config = dict(
    activation='gelu',
    tie_embeddings=True,
    lr=0.00562,
    beta2=0.98,
    warmup_steps=200,
    batch_tokens=131072,
)
Each number is 500 + 50 x the weight over the matrix's rms, rounded and kept within 0 to 999. Layers, rows and columns count from 0. Numbers have three digits each.

# layer 5 MLP down (transposed), 1536x384, rms 0.171, rows 233-287, columns 0-127
555483493498482455459503481542560501522536500487461504482462529496538506487542379463546479527518540463430524477480462469484561405548435561555528573521479517501563436550517477519552431440556554584585415454508591533532486570417458504475483494477481388549531587505501489552635507426561469519510531540499509457481594457497427418465476468576514519494485567546499428411494586521521530444523
542545527557499486437545448516446427571475442549590407569484451494549473455418453487480482471520419528503538460522469521494458543595432497438431443442463467536508623499472521490491506468501461485448511446489471492547477487580484416508530505501481528601491527505527469492307513535532511469506524464532544500505473512478482460496621544477534496574501457410473476503485464523624486472471
464487540456515424471451482546568510507521535527450460425421470432481511587500401448443461482496451486500494473521599537529469566534489493544456503532488533538492473586469442513508483486486541514541557564515508474471536602607386503468440470522506508424368495403523437570491370529515316573548442511369456607516552541440482542524496438506473416475497454480589440595457558488530426436419
523506463565464540610465508476500529440555491453531473387507434554506558503585518463576372497548456479523571614459440496532493477467420494486484480405529440388534561430519572494556365545436436527385445494487486465491457502475615516475519447416445558477506485511471488452545502449525516390385480469446554569469447485540423487513438396485499558480586490484513483433458534480413522497537
442409468506557427602530564541468427514519553478527428515499454453414444553532495546559476573439562410476530497494463573417549502436450408546440405519477578549488483529405424427537482583385545541525484561527509490482566488520554476395552507622531450436520455462451506524437518562462489469492525434453532547553566509511469474501563447601458557506555511430478572539518451588514570495477
533477464538516538445496467549543505510558491453485574526510541526562551527553559476544435514478450524526463501487537543473452537484421529489459543515454409569458505479473523605501487398470476503486487499474511492502528491435501435491455324535523490508523439510501470464454477542537456457525469485474527548461537422537521538463459471569502529512516425521478539460479465525458503428494
456631497522566512547373558489530476479567638569463497573499446485457458559467501459565501487503427425528447521461450517490510578505469430502514511433509451561446419416531517444469528448462487476459447459469477475493541462572504523547518478510544528564421485513533473476417506423560435507585535432546435510439505553550517478491512374559540550554500442445430567515592496444502492526549
506484486530551565398437490456486553460430642486592514553466448513559553556401476381482522614450486488497479520439450479431488471459512570610462443434478560449570592489483496510434543500435597459496507439504530457565551454508585565456449461565530462510519608499478488515416498531481459443556446455453560423495487583587454410528557509418542588488592523538415509516457518467443492443595
476486540512385499463551393584573462500527519469459407467447436487432525481513573552557472498550456529464468530581496463473527461391520474520503520460521516561494553447536487582504422512490409502494533477533533522558479525606467455511450507467457520488549515518490507459438553497617411516454415483547524436435480521465454588550439424447502589432479477492488630547533528509551557380487
461510461567494644454598440434531542614557534565623492525497495540608545447561490580553471489543551503502500520439419469499504514465484474588572517463511515501535510559420416498514525519577467483508433388458476542404484478542534449493511562491519457459513524559527546545593478487436498489513560521491498446499480552563467459607526485478571493504459549415509480463551531550436511533509
547457527454515510531430452557466453425487548535568520465485470516444496573404465521446570564495503488525492566513525487496591534442514450534595544487468478523526509535469458486481554551564571459529502470570508521441500477540609535451614498525489557523491493523525492550551656485413529431591520535517511466567463479600500563471493378465509456499506383460419521498431619565479427533555
490518522465493519483538445535567509449489537520420415462495509538538474488532524559479487470495484398498542535489435525514549528506469511487541466552523444564618472580557470477485619441503525512500462496517536495424490527532471384484500439576492482517434520493568519591442502475447538456507574614561463464567537551472524530447514555460429432443518550481516485524527489486468519418447
432558511467534543473489502491564478437449525497500575579510521462527517485583546481541507418570490492517530590514511488514484523541428448536522475546493430416539489463480523473517492540494490529469375365519544574526529442429549511414515519501402568501496546522485493548536569476456536559474613551511514555473544458472489547522548525523509569517473461476523440499504514603500541516447
579533466500448474438502490425558452484505544439537566458561516467549489548462501521507540487463480444518448448433537418566483500453545481450482493474465449554503521473536569447550453535506556509503475473494525504526559487530412475448517448447543492502525542491571395446431452529422460450516538479472449533514556502463491451519561505532530461580558490526569529472514539470471530541518
510529557407449464497548470471493507456486490530471487607529512528535514541487500542466500431495536444439417566490480472508570469524482445452571557466512585439570489482417497504500442442594512537491484593571436563539427435526563463542419451474538516454531566540464425495520478426437515482455429534491612505515530460497431528500509420512511497542611487479542529581517506417532478574480
460531502364553483389450446465477464481536615476506483433518474483432536454491499486535439556487484510506521461524477427435528443448474510437551512490480522579504497503540517482601500465458485555447613550507523454466448509470481423553575471537559466478534421506483552412421433523615459558435393548454463429482563472508494510474459476504475511455551510536514368532463573543524426498473
484539588513538531452476440507493450578599501476502466537522431450504493376479533497566574474498592493491515508556543583552472394458519549457586505561497477428499527512513470470453461505522540434589555503469485384494491511565462502512472520482551404446498462558459445498508466499505474490411484413483570492524489480515470396456557507475563515473509509543449456541590519478486500454468
494421472497457565532441516611577532464538462602453510485512483509480482475588477402561447561359513423567507568433409455616535463481573482595468587507503464511427546361570462513514551442552495478430500531510551550552526503461493339549595539447486466532516489595520569543523524611496488481400513475524485413585485528580432527530417474459515543508411502513463458518569547521639510473454
454516468590355522476459492523490471511509414481520602592470471559565578602442514459424568411470476512506491382545568420491545568470535483391463486442512504559422538512523471522519510492464512415568488493584427512469403416473452455461392473494537470544502454509469472501492546530546513512441454390442415492529455562530479507560544462564520445576546532419446492576493472469430407449537
517588541503546513399550432540537483499527443487432531497510474518515460516443542571503518545489511556505513383469416483428466490528488430489536464539509445499601541523481449522537515516442477578502439459530510437451582533479494509504509550473483545501472496473537427509465440451509523492471412549491580564491485487528618480519399468616459535536391490482470543472428538513524481549528
500510525605454592474512544432566487489466512526531459489443563505498474551461448437521514537477528376456528478455466552483438553549546460536490578407578575475547499538527502472501515496478506521605469448506481483516467603649398462423558515423551558492505449429494478573494569512586475393384501392418436463464533579549452541494589495535402485488503531516534395458432495430486517480551
542475421464504522445497652493545442463464502527514479531466496516498541452607482517511464556603423507434602501435425457662625597471478492501512536514438500535553520533532566541491539433483471553455492439491513510467479579553483504452498609546381504497480563503401486558584548486522494458436454501376417494555500443474547540475483438519583452464509478545471491581535491559490490572456
558515547509434509521510530635461461568510500479457506505444488414510500391574581578506412508548569554507452599572563520513533527578480472503487556513526522441542476522508465579532478552511448505482527468528464597498467510576450541505501487543528527518447472487557508529500548501515473498503491566502522521500540515529500500490466409536485547563386483495597494561437507485499567486521
457550529520539525429506465454600539522547543511556405468577472457484490505477411471475512504516515455428490472535585489524482489457470503454487570455448502568558503478409472495471501510503495460481450473455471563378511485436566454570389450455485533549550599550579552551511478643549551499528374471485515539533340517498531473450521468496663440436533526514464494483509567515494464469493
533499520509501537481522499558445586506596465563540525494552448494585514451478505409540529484521526505450477475483534505496488463528522513459506434556527505469454491502501496476467438588547553460531492447425507468560416454474508469569540485430609594484502534546544424524484552541551551541553442526503490570554466515579574418514517556485495580458469470568506554456511511564485538514494
527472557523537508460562442501499448464542494503489493450494543636452461429511573582597528578432512407543545463571539524510569529497437498433425497561533534465562571494504487476473486448500494500526519580458496458528512521505553488557561500474433548499592426517483561424586485441558560469444510573439434480569562483439436523590447490617480442566523536472528472509477481503426529549585
495440529421476562479559497492530609468460517461505468443524437505481494536446569569400519458469511489558495482486559476427530529350423455546500439489474526533546547530457478545519514529438522585546541520508549476541440546513479528467510390500543427480498490529535553566495509433397492542433611513586565425561595510438481522565553518510417458444547483485433420465539474478461555432508
543494500517487461434487493539439560543473578574500413534515444450529508481524423615470504519499411462440499381529556524568515521496435483420551490601478525466516527542570518471515558474430424501454446509468489519580519495539477496476532458555527549537411502512492550459453539482477470462549470449471511546530462450607536476501501421434529495478567525448527512493581594525519549492567
476504596467522490560482558451414484454492444468521471486574485466529519542491494548588548500433503533491464488558439501413493486529513531510471526598533462497539536506535462572538592483524567489516510380514516462416504539419521519501457445505526457467498553559565484554427502488540552497539510503435529513484526461536470530487554457486516608532494480537496543499515495592484588499478
475519489584485510469503505510584550598452465533497491534607560471535450415474557562492485461390461559578551516549477446403552535571480499545525573519363506368501446457577456454511481483532471476478463485570546570541426383477523570574384488410478569513464495487441491580530476467492615443443501481531429497557448476506466449508500583480454517455602483454549507498498509587510434560472
563461415493515561486503530467461477488500561517572510480570500540542469535586481487560549445453501474553577498546468486535379571398485550498434468527499508412450531426457430529497461534582436480511501532459515513512449454491408490478491520497416528572518552552514432455494506414450473478554498513526497487427537495439508550534488410546471517529539558551430451480438447560569511470586
480482512505524460461473567465416444513526499385463419481490403497414590494495553526524522461509470568480575474420528471480428469528512474490572572427496493528499550484492403484459533510536543498511526527465582515452485479455437542496573486493415506575510544451575544523497453543505420515513542430503559619509494566447551537571497484597449525532521440486418486538452530458594489506518
422466459421392484515490452560486428474544527497529483432477476550426564564464486510480582590566498466502566435484580514425504433399475482498431474421519479414480499574482425521451489403527607484595470514490510546376548453543580478519453476566467441392579539511501498568463453532504501518526511506502421595479541549548469516509448436510374549483525472496499511424504419515529549478416
478468485564433454514551565518506504562469484447496535531579526532534478518372521464445501460513499492493519475477536546498457555516593499538524540524449501472553474494586452427566453565569491460433439481502392559485508553496577458543522518501591514435493511396407491508544537576516509477467484484519530443545485496622500550479472545525461405539543492451491442569447426492493460494459
455489475517504472514535467519435489482478500503431512439552442524442472425534523561503575513494554626511557537534473540532547392423466501566517545538514532442487537538494440519469497572529529495467604505462449512492647583469514438496541430494538509473506461519497547481473483528457428581482498423503488560498524488402582559510566562453561538469462493514488432453540454536540511466588
511450362507483531494533472495462554493469526492569547524459524506526407519530511595457493503461468557552580419482425543589492544474501497493541485537502466440494541566545515465443559462469493533537578565553488444430487509526506551472546458490483573537513586396501501544552454431512492533401382473502569408409436615478442462540510522497506527509498548563487581519447461429491456475614
475417522522456527551426402545520497490429564524425553493561415565566543529506553508505526569439501536503474401537524453451596512447441448438507460519492399542438523495568478495457487447515515582533503560559552462528479451513502465446615513518533516454502456474523575442528482508531541575469501535520432490506502570438586586533526480599513452479530383575438523483465538567462453481479
523420509421572484445339449522481425441398530555520470512534490542507433490532502500502553452429508530503492587478500444527381544517509543531522516458557514525468435574441512501522463513555554534428502435445446472470552479475474509511504425515438398466495478486430507524618544526469542499490560503588510503510505425507471363473509421440504484493503442503548530520457479557407515508497
502510495503509472531587431503626393508516485521553548453484499567469448501540487494485679459359448528492450564510394564396499521523595507422466347438515442463555556540417521545470480486497544558543537460422562462510525519459490500452510347531594471415468541484489398510449575455490476542552362527569482627480542467435548560494494566600506562497444397507417518534544442583355457487546
558501436534423405550557530520548482462513489445492498502486417515434501503516536442557567535516437469519559493435511483428343431580342489453515450625508553499447379563445477444508510484553496550487531579438554447416539516462526592469578557464519505542440498442485512477495524434520450488439525435369471542477373488449472447481393426578646475527539435492549543442539604521500459464537
402421473533419509531540525491526424444437587465493470500577555568550429518536474585527508548500531568523493597564522491520414491600537459580449437506500450476574459540487486481483505587485401562509522474548490536479571560520478408503527576532519524471469504457550540573580496465551457463531544406435517541476495416485474586505382540460476450504493599476516588544486516428432450565491
501490424551507531441522493478409500463514496479473481489565473554510468482395528446591463481508380628472441469533506445369509490538522498477486502464499497525475509446512539426559513549488438486566530504407533516474468536613481413435430466465482473494517540523530505539498457496510480491431564461519486490522489511423493478549446630616588494473535539565482532438517544577575485505488
442584424479543580598512403522622516423561454504450523470526437535417544487497573482620400420496509405478479567509391495497531526518514512462577525637496431508524512521499514469503532562497572636515482521493524458509623511615450517514457533489503524546545520584465595500496589508516540420515465438594441426520521457493426539571537495458514465521540506469502448415525502566499441525365
559533517449458508451452418525559518469546534568478523474477362500488517484493535559536491491516616577484548532415522521596583466445411557519498476441509518527536541465496465535485462523517512494471557357425569522414472444492499601458517521508483507568480420446492517497457439523485496402512533527550473477532485433491406451577603454441512497490578442521545444546475606467516515481560
458586447459509463582477605468469535410536430513444483439495490551468458548536554481503473513524619513454540551401456473522446490462639526537498466464524525446542517587512493573608488533587526517596520429541472475630524542466508497567441507571504542485411462496514520573552488505621527495409481547491529537374582474532582535478510525471376539491528500510418552417480420513495476470453
478501443487405518492536494594475464481538466523520515479477458501523502394476502486522580427502515543426480453571427455522521518372613482594446489560395508465552515622462408474445521637460521370435547360385544469468493508517458572452474423477468435522428570495535483436548484514543463503513481479526441551467494412578488586478480522467542456520461516472478509455555596475529472548456
499496530514549458469470546537511499485538419520414530495549483426512504459544593449453543488528521604545501410510472460536489507531531457462453501455466569452523552488463524459435424504539423459529522576501435540502585559456447567479485596512497490493473489461522523552479466488556460536491459577450449479562511458510591450471479507580570476496462547511505541489456519525480465490499
486531503487505488579527511438592409475510488493606485560462475596511560513483464466615519463490504424434470580475508484490518481542580556562616501502531459504533422576434443670585497477565609407475442606538547435399616449459434555528530460397532584526473484456481513571595506470535516551448486568579597526528503605508501512569480510557655444540454517441385498456389589452455450492511
459457504474441472462485500497525471495388553568521562512445517562527486508487524565533526446405544527449451508568454520523463533503503486468455467523479488455483487544587451498501518406519469416465458462508484426539481461537489540525445475442475461446435532503477482480528430404472441493500456484513583485478556542519603611436585415581495500457505542542528568462542464499552512579508
502470475482460528517496453531587448449547557509553470552489515545524546441519494496534497500352534533570468529415501404424496526399458504559520413518444504634534585519467543526584552500591471548528455545578488471571555465467417526504495496495526460386420595580492391441488455539507515547510434446428498500569440511439475482463542486428568462550461519510486517547582486480445491447524
466438509446420485560498540551474463511533560422476489394462474475559565500482511520547366602461519520486488505479513473580481507566480550463409492479420500480486478470518512497537538469531468506540609528456602494526558523588598476495446502575494529560472451559572464550485443544574599521428415515478476501495565486517556468454522475535547485513538526413472523438518482533433473539539
470436538562474580549452514426503484527483584461444531491473488498509509463473556454528517493463530483512552537551423513555495617501504475540614502456491490494450514582522462462470438494501491546532490480564503479473551498512479519558541541518382582552466435560441445570455451659527557440587499563484511509534467551490481562421470490438521474597419530452543585440545557515534452460560
558502558547479567522469517478562506549468445405506514495530462449465522508507476467442501486449492516568527529463527482585600526444492545568496587487490573469489552527477499475602512540560599503479532526505561435520569445484550482523406534504419433564464536563500563446488518480475523502445548552525525449489401487458518501523511500520476484489504484547577489481499528454548445535542
599543649482498510557497441558434445473506410564452539486462598480450449598498502437545505494549478544511511574494553536492527519522544512517542450511506492389418490517571508421483583508497617439554518470471530402439581571528497446504530509429498586501508501448373498574492528406469548469518530500428528465462410488438530514421510420415482543524602485533563390535435514536460382415520
530531483523532510419514551557481499580472517462457535542539428442451515571550573484546437382461354488482403489528504502447532430447509500534483482459544525489667586468549568495472436528534466400503493397444468470531523528579520389513412475485529438498505508461492535541468501434470393536500490456549522541558369496446410554639548450547607456529354408453517566518500517492398589508450
# layer 5 MLP up, 1536x384, rms 0.17, rows 234-287, columns 0-127
531523500433501505469484477508588518435543559555469514586555534423525447489531582446441433605444471473473511452452471511486474380541477517557520616485498527501527518579494532496423512412525474478506456475415518525530525526487471508491552591504414461473523406517462486531514491489502437482424547585447461482473527451477579451522429487488469530488426490504451510550448427573442476464516
582532542405497514484552535563444468423486526523556529438538483444534541362488587533502496472440450504478502478494523524430578416558515447555486507490556425602419503479519498527475478510520490508482520510540535531531524501492493416488499430513454460459455459449468455451484402454485480444522479491514489473480439387470565492416511507461460623461514536493500507540461477550565447499461
510536444479516559522576626500431480587400394551543432537614463439500519446535504440576512448482503441560527526460533471567484401522549419428503588472554452517411584536483543560475486578390554552528534501596571524609552460565529475455430473498558484531455471401436515522526451470478535495526512499452517529517536557404455474612538442488512546413497580422459510536427489541529451541496
502471544607442516512497601585544465482498412482532550471561564469370568523491550489533535549407526500503533520498496433501565476487549482476395561548501365486503481513466325369331470462597495525520440453486433496494536371539552579606354505525621506485471514629460494470435422549530628502558511515544548439549565532488548362540487528496585547368448410411479511563475511534519460438493
533516449531575479552393488506471573437433447555578416582573413516450540499461501491516478538498615488477500436485524490498578496443511540557339469536477492569572486571508501461408497418435496425527516539558493623398484471526435585570583538447579512533461604414527534510461498422491474546587467470468411528534497465404593544478491392484571440468456491487550595583640598450470556518499
535487445577489580464427547483397458543540541516524480525468524466477480550456436542484507510552525466513462484543521498534465436509477555428491496556507452593449469507453485549506548516462460442465548490629463519477555474545556416584488485531501516418483557547442513465511492518496490544527540524543487467467453467545453555489484452482520587395519529479490577515469539477501570564496
446489464420581524373504506368495439620500492423552472494695570518569596598568441458390524563502479540486448372462488474455543558545548635535434512489584538404549543523500578587512530492462489444526473479470451492605499474491482480525436434517493419539489499426513486526563607496491563442533489550522444452504499460494476512557600461502621492477586372464550494484435571505472473464503
554571447509560531527545576411616506526443490548502632577506528462520536450435478495462568587507477497479527467488616362442479463452560480447530482494414434466502475569546502442566517442588536504497513451501500536548445496453457588460504489491453525513428516442496453587586538495471501468509530538473545542462567428500476480561509521444639596499493532477529470533448574456439467498522
451489507513462558455522524467458457534450483453484515397454520402522542478577558496483504432567448538474530416394518497521534495553467623478516495495500454549542594538490470563383507448484436526494484468558543537463404571546556467540519582498440466540436550424548530526524534482494523553535552534498482471487486402536502522520495411401552523527550582449510538512527445546532434607400
483432503568509531528529548488483542519508503448528548533412517486507536462518411486524453432500606508468519536493495418482561468413540542560458530466531458473428498489542511564524422508415499482552407567547555412528529493521472409394515408456523380447462458527614534572417528490438450522468459492540524586426530477437566468516533515581427499421458436568403413564453573508603533586439
510446475419578537441575450561486463577514543515540454535525506567432546565557541555476527508459564447496525501445521426564532453515527566442541540516485563547445482482497511461438522559549491454516524475566508463489507429432520451591554514426575451456425490529471450526508475585491520443457558465521451558620456531539477626466532514535570484400448453591517567433563416465498475542525
564390498579431477567528411550458516563481532527499388459560363558520478498436513544512436570491550558487454453482489461454516456494507610510430562449446545586526466551536474479520500467509517492549644621489411417489485558541435538581515493492579435395516426504531475445461453517574531542493387423489498456547464560545495432457465498440503489507511531471571576556431478456496456498558
538484566474518550495588493592405492493529472510485453538505588472517469453538549427518464544457583514460446500520449463473410452573463623489425471487517536459534535504441464453508615514591361475559482487523638497528462508610451510467433418462513508455497569496467506372571465464490613442461464491491461473430437539470471476506466525531549477498457566480377454533439498473519534448576
547493491515572542522532426485465472535510496548444548536462491503435488419499448521546496518498473562579452471414535507557523482444469438505522506448455479487468434411546502589449542562560510557457424535538521493453533540499490537498458529540508481534437504465536393567574468464482512498484514423530541514544428435469492595464429473543549432462455591525494535567456582501446515528467
551492527450453446561453432476525440493552466506542565467476539412476561524485483423552514508494504449554509479506428496525485474445494508433470533515442463464549534502459501514567528486474535494482508504489484501458507496476528531480533483538632538503488442540538494428442508519638392571461465393435564474575453417406508502519549528507448476403444492447472457469515605449531516488562
521489481519487565494450431412526485593441504535456467528466460514454544499460575501488453476461418450559486419409494504570460476421459492505531519433549527414420515481433437448450538505486495452491560496514454513484524480536427554458528462553487518438513481469504512485510504539525436478471566532551513428559512493523613454514528505474593527514439504493541555508492456512421433486586
489458467541601565452523622522511448476537549482523535562409480471414513474499576414556508529389467423519543503430598447520473488569448560563545510530495376435505591559614559571506538520527526489507508487504441492542498462567439490579356481520571424480475413597528495548394569474488488425544501458519559487501535519583414413540510426493472475420511559539481609511396546486531525542561
590478450522498457454590420519485514558518514544493526525453442470486410501393495506568488498467587502523522414572537440505478465458512545522471534527481550515425404473521520548507586527481460499535420526537467484486550482431541502433465578536529514484517485550543479389488474515511528420527541527478512556507461470513415559477570602449455479540430424432428516436560483531494472427542
499506558485560427458542524556559477421469516548510492463489446470466552480519482531470534542471432427532466545546455472475474498534508389525443490515409451514422590502523528569518449529416461474448531481434469532574523533500436472591465460503440467579515481513485444358412504511495447613505480496384522543501493408504532467469499477495538523474528538496494602489500404464571570534508
496502593495500510516395459543591479522495571520509555532519484503392590499459565485445581459456505476503480447542456416481555466459537540478485596498415529409432444445505574467444541531512529548537496524509416447446401509503457425539522560523528467511570495419476498452512573509441460578536503504497496524453581556539413411472424520445441578469464510497562464480425467513472530435476
477492475528503533477562480596503421550486548433499578469499544535465460594394455495422414539563436566467447509478413529532523457502544410575497501564519426553546568452444536527560472450502564536478440500494554419516519446533524494507650521490519587488421524574468425442501483546595543597505572544536554424428396471466487571489450580431489517539484604525492511421531562595531499493505
474456501493578518571576456456471585443486508425538550505485566475453446602532478542488502562509524471515542391486520397496467442512571496495543517539585550505529501446531566521470507550467537488526401564450573468493541489487459375537497504566522508505560525573506420498499529470582472496511537482500490464541460498611519475566474447457489474466544481446436509438599448473493454496478
472566572490503435464501447526450513448509410498471492421486545520512564512608585480533438460443561547524494545560435555528556552444484556501519435520524502440465462502410523626521451464461609448455463496529514548544546540555421451561585543502522536487568472407424477535627431552420544543512507492520504517512570499488507617512474526468517465577452457483479552473560459517494505508498
516516523405469515481444508452492490451461500441531450502461492536492517552465418506508512573510490531550510462534485543448494521463497450564583498552391530508548551531527524531473462482369455540454523579492475571424569522513475599449514448492541446517544573418543557481428446495441499443452522506502532435403510521422416560421442422534479567479566573465490489611479576396547450454457
494490484517477507531527452499475511559449547462487479384503536554526491565435529476480491461419553498442481540516528500457542493504473498440519482502448443481471467461459489511553504514443526430599455502556473542482509456524515504536497520412423496449638509476543581538435589504499431489454551420397492449450444520539438489455447498482448546505486567488564471546504482476504495426518
466535543518465504568451519514487428518524542389488549484496523459510492549495511455485505434496448491537386427554483479420640438484512498487467495432533565528474528474570505551484524418580548469485353578504500582485474480432509565460587556403542495579483443614379448536558479447528441559480502479399554461532521498510495527462490483584441521413505442411413511477428464520447493521443
455470492507504499542543514692536541548560487408509518491502438431444535502595504431485413515434552494501498604487469447487495532459503597537374536444508549455462490532451517419498507484551508430457447503461561372532457447453496480561578548415423414399542515508604463406598478526476573468429482559581523521525614555443512494374584515426544508488611454519486461436505475419549561487425
495464536440496513551493420456471515464526580515415555470531499548364508535461531521478530447552502474429530432530505579507570518472454565533452433462542504464394510561581535559502521490456463464428514489544491475384510471617518508536545527597497533503490550555463450477496497431584504525456427469562511559565551488582465542471491444432467509447487490419540530500578500484493489445476
563530483481492506391491450508440522476535539446527441501479480571428559618483487558514477442527468418491481463577469533525510503503491542518483466446508487489448504498452450459455460389576448518606530334457506481436445404508435562429521505445480422592532515490499494546413521548487561465431546510504471543529418487440547497522556612435515464410531438552461573466496527554596584656525
335534510427414583538511522449559507568485532523430445456407540540523599544521567464563525478538495489426514532505569515466469475532503497476600504480522570561473570401481540438522579551490525536507533444555535576518551522577491506514513521535541499529383533467483522636425505496518487507457503477513498452435529469473499483611480580540441469506483493568454573546461462547434454582438
483484511525607560505462507482492458640435485477456513533468506530509450420430485516533537479453541460500460535416519439518503454444564546539446404450522504511548452516534500535457471544489561480531483504409563566494556522434462500500476491467483519521493484481513532505583520410510458579448508486491458535465627458495540541508487557516516380463492514492465556543578507457528486542486
573531514492433507449478508509509472553474624419515495514429517521466579519555455499516495486459435603529517471536379423612614571532549496517489487497409503523531510544517481574533487482506440546546526448432466533440647467470608467528433465504520550487500450405535454498538518511507518535643508518507482445390453483547460481541459556569409512496432458489550529543550529373514456575449
454483499490527445488542501527497485509651581498495470464496504467479502517505502607544509493443575455424493516506576521481469571530488439571554551414559610516568465492554596513421576451489514544605513506506509517553471457422533472561532446421584479504510575438465486480476546512605578478454524484514526499453400490557402520658433477499540565471401491544602566530510531462484470473420
472566483465544551494475436510538450447502514431558542504512553486547510579488520443624517507435637474475418448498573518512455507485464450525431533442531448437451472465554507528462486429455512479447524501470583458545494481494482505481585510515541561498519501565531511404481509503487498547494505500447482514476427500549446529448463524465567475462451445486492477523536477417487451543431
451478540517461496534553477447471525579515460526441512455452474544479433472536470497520595445536451475507518496585536621545447557582527523392349503482510579580558547424544477473461457521461468454498462470390454467492624471555565487530528508531583476516400509560508477538486401468458477531437553501502524440467525457467593538472572489455550465577441467522434499451547500608526561504436
533540408459494489500518507466445497497369509485507386426487505551432458428600536565600557500480478550422518401505476547492524487361514546470539486539502527469521487564409500590482563500563511534467486535524530494485502412550504505524504526484556409430542498622500387509441596433505502559520525506479451402507459470506484604464455494430509534515540484529481486506449482495488479560558
430406562612508466499563436490429546416477453409544549524403457517516442566468559487468466560503527406494505544511458559517522454589487437653475573473487522607590459630598456453554567423440462534515539441511532565363548526591435478435526546524521510424509555534478457564389511401459461505544513404537603538562478573436424522397449454503504482521575467467550512477600492421521471487490
544472606443545463554457497614659407536520577439479524498526508535537501432569482523515556420429453469585441488474464484444467473500551446564467421506549505512533455530510486535451516509408537510521517537508475520468539538519474465403529371573490497492473556541572440523473471543415520598555453491476475549445519530572526371622448590518515539435455408516485572431543585483491423507631
468469512614482533538512489499496521536534557480468534452563495564520510457548521457490576499509515549538400497478489477460575483509598473469569473457434580452445477501454466460557497532542489453544528469505495445524536472575486494474384404475544506474451471512503427546509452525567578402489444546576489563518479450452452544435479511479458517519453513438448469508539487501504555498479
527462550580569499530507625654517499531594440642480431557447455440464478454543481436445543492513576462473496388441560548539493499502429465493532572563488511540625544497512518673519494468492489435567479515551430509651441461528461449438548439579441471552387545511513464490459556498513550535515484503558518466493527520486475415573502465515486565519457444432524486508576523469448467380455
443581503467506565620504532505531526419483483526514427433494525464492418489534475466434482508525566447475490519450548559415479456480479471477534411386553489420527446453496605458524546490553505473440480437485464524384588459496458463473459428537516553456555529594478520464476433578464459547556502538518479502509508426448536477508541606467436489446507501381452468495525519505443447497549
526479525473574419529562489561456429548497408466489428585495525465596468513481609544532534473529520458525502524563486467543456491498484534495466567449499487427385517479488481447524437496441575571469484466504515543453520476609483519526521480518467478442554467445453595536522511508477535530456560574439435448521579538473471526584438534443515529544488608507496497553466541446542446515483
471508540484538528509511473495615475472501560435498487456503406466500513494466492515412456504458491497529543444507459533561489526412599503458569532470430582465559583440442485496461456474507465478422525520428614526545421514503440522487459518466567529432528522452535549565467460508383410510470545455512525446570487495503546542570497499501444503347514573589469487393617507520512542456514
526465453472563451430543471435470512439456419432375550565500548509451483544513534496555464532534486515519497508471499518525543581456474628396503477470422521518442568434527445495486492516506509469382493473451491430465568501591507458528420606613531496455589512425472530540541523586556421475434590410508445534509500438529548492646380492433451409434513471550479431474496548485522455549453
483492539575528428535515502636534494514530505552504504515472507515492503607528527569406450464446520520485520591531533479553460428481539458511474441443520512568532470571528407573484531517575599432519485473560447510363532516508447520506556522485462451472503466582572477488536501424375472576463589390533546583564473395460458551561427524463497417383576500532524462496532513548490446510570
521550497606481492495512476417428531508517451534482510499558488400565532591467442597531460537551509448515397508579550498495519483473510492558571410438511499519508472419463430558438491544531601490481450528472371487488554495560482536504571460548534489552522524512548452490460498477503447494491501472477464512553492484499489429467512511479588385404542465579541538516541412494577566471455
539482604449502556461555517575556465504555524534494501518423571458495546548540540514454480513505490572474452513459509557447468438534523524412509500431505514570531506548533526433485506488553513494496455496490510509568505447505463555419490527529514482475530566548500454420520526527429458449492472500600439544497524472488428513378555578524475429516543543509403530462469427479447490577477
540542520534510457550503533459548503501477461492508460456486526431490493536509444511524515486441552521480575535503528485413524484527524507565476580489568534474471516560512391569516551467544526425500571555524473421545486448436464517471513544588470462522442473536473506449455479455477539400517464502486424430509542479511465486520485513570457589488562498513422455468488527486506581531480
443507480520605514505420537468511600523504430491468465475496486519557511560502439543484516506510561500390456490510517575538450477477495489538447460390482467490493488475577525408504447473501528462538470510457372547531412557557475394396587415504562494466505543485509494429477558539544421482501519440519347511461586475502502476510536542511510475549583548516401459486464437525375527446484
513489504639534546492438601541599470529500494529521414523496534529482571506462505557514410528416553425502458457467546541423415471514509574438499484533491534547499406500509480456456432563490443501396448472389446476573541538453519640434673457503496486424444542496489436518500526479521500552432448531462518492514515556436521483521503470488477602510469530491526490434536511440437480548407
417529483482514530530495573467417563587492405496386473519515533505501453530569440487529404457381555487456539502567502442483516453474467581471510481483552437481628475494515539452468573571494505469495551437490492538455548510529553549515530536515521478518584551457467559446504533503531475483484505519527482478487481505434521473518514513521463535553554451498448525578596439533594563505515
487497505551455454556477564415560457521447542533511611623549472520470416449437498467484562448520497489504509523468531491548540518498538487495475568454505529545497610456527498440439484518552498549474507458442591453469473496505551462504420518539495522458549505424513512458482608526500418520511524501469494490527511468497522509506549524466422546469537540483530448480488485479459523508513
482497500539519490530500502517498580490611513514480490488554458482483501524493496470411459538462410506564433526465484477529453535572461526542521444472441488499475420474463487582455405563609555543553521464533574555512591585608457472585537486565506551496464443474575461474533487445538532447521515518434588524489512381527396483607509527466527497427463567611415483509435474463503558435504
467514482592601459491452473495492452509505401533480500459496464517555454516533433564598470524538430446482565522562461497475518569441475414469456600526447565437431522433626586480476494574479506452520496608548495482518361519535485437429611505403505480508500574465577484496456463430566388542482579511525498472511553510413501491467424523419555417496405462467471526601620465424457524628536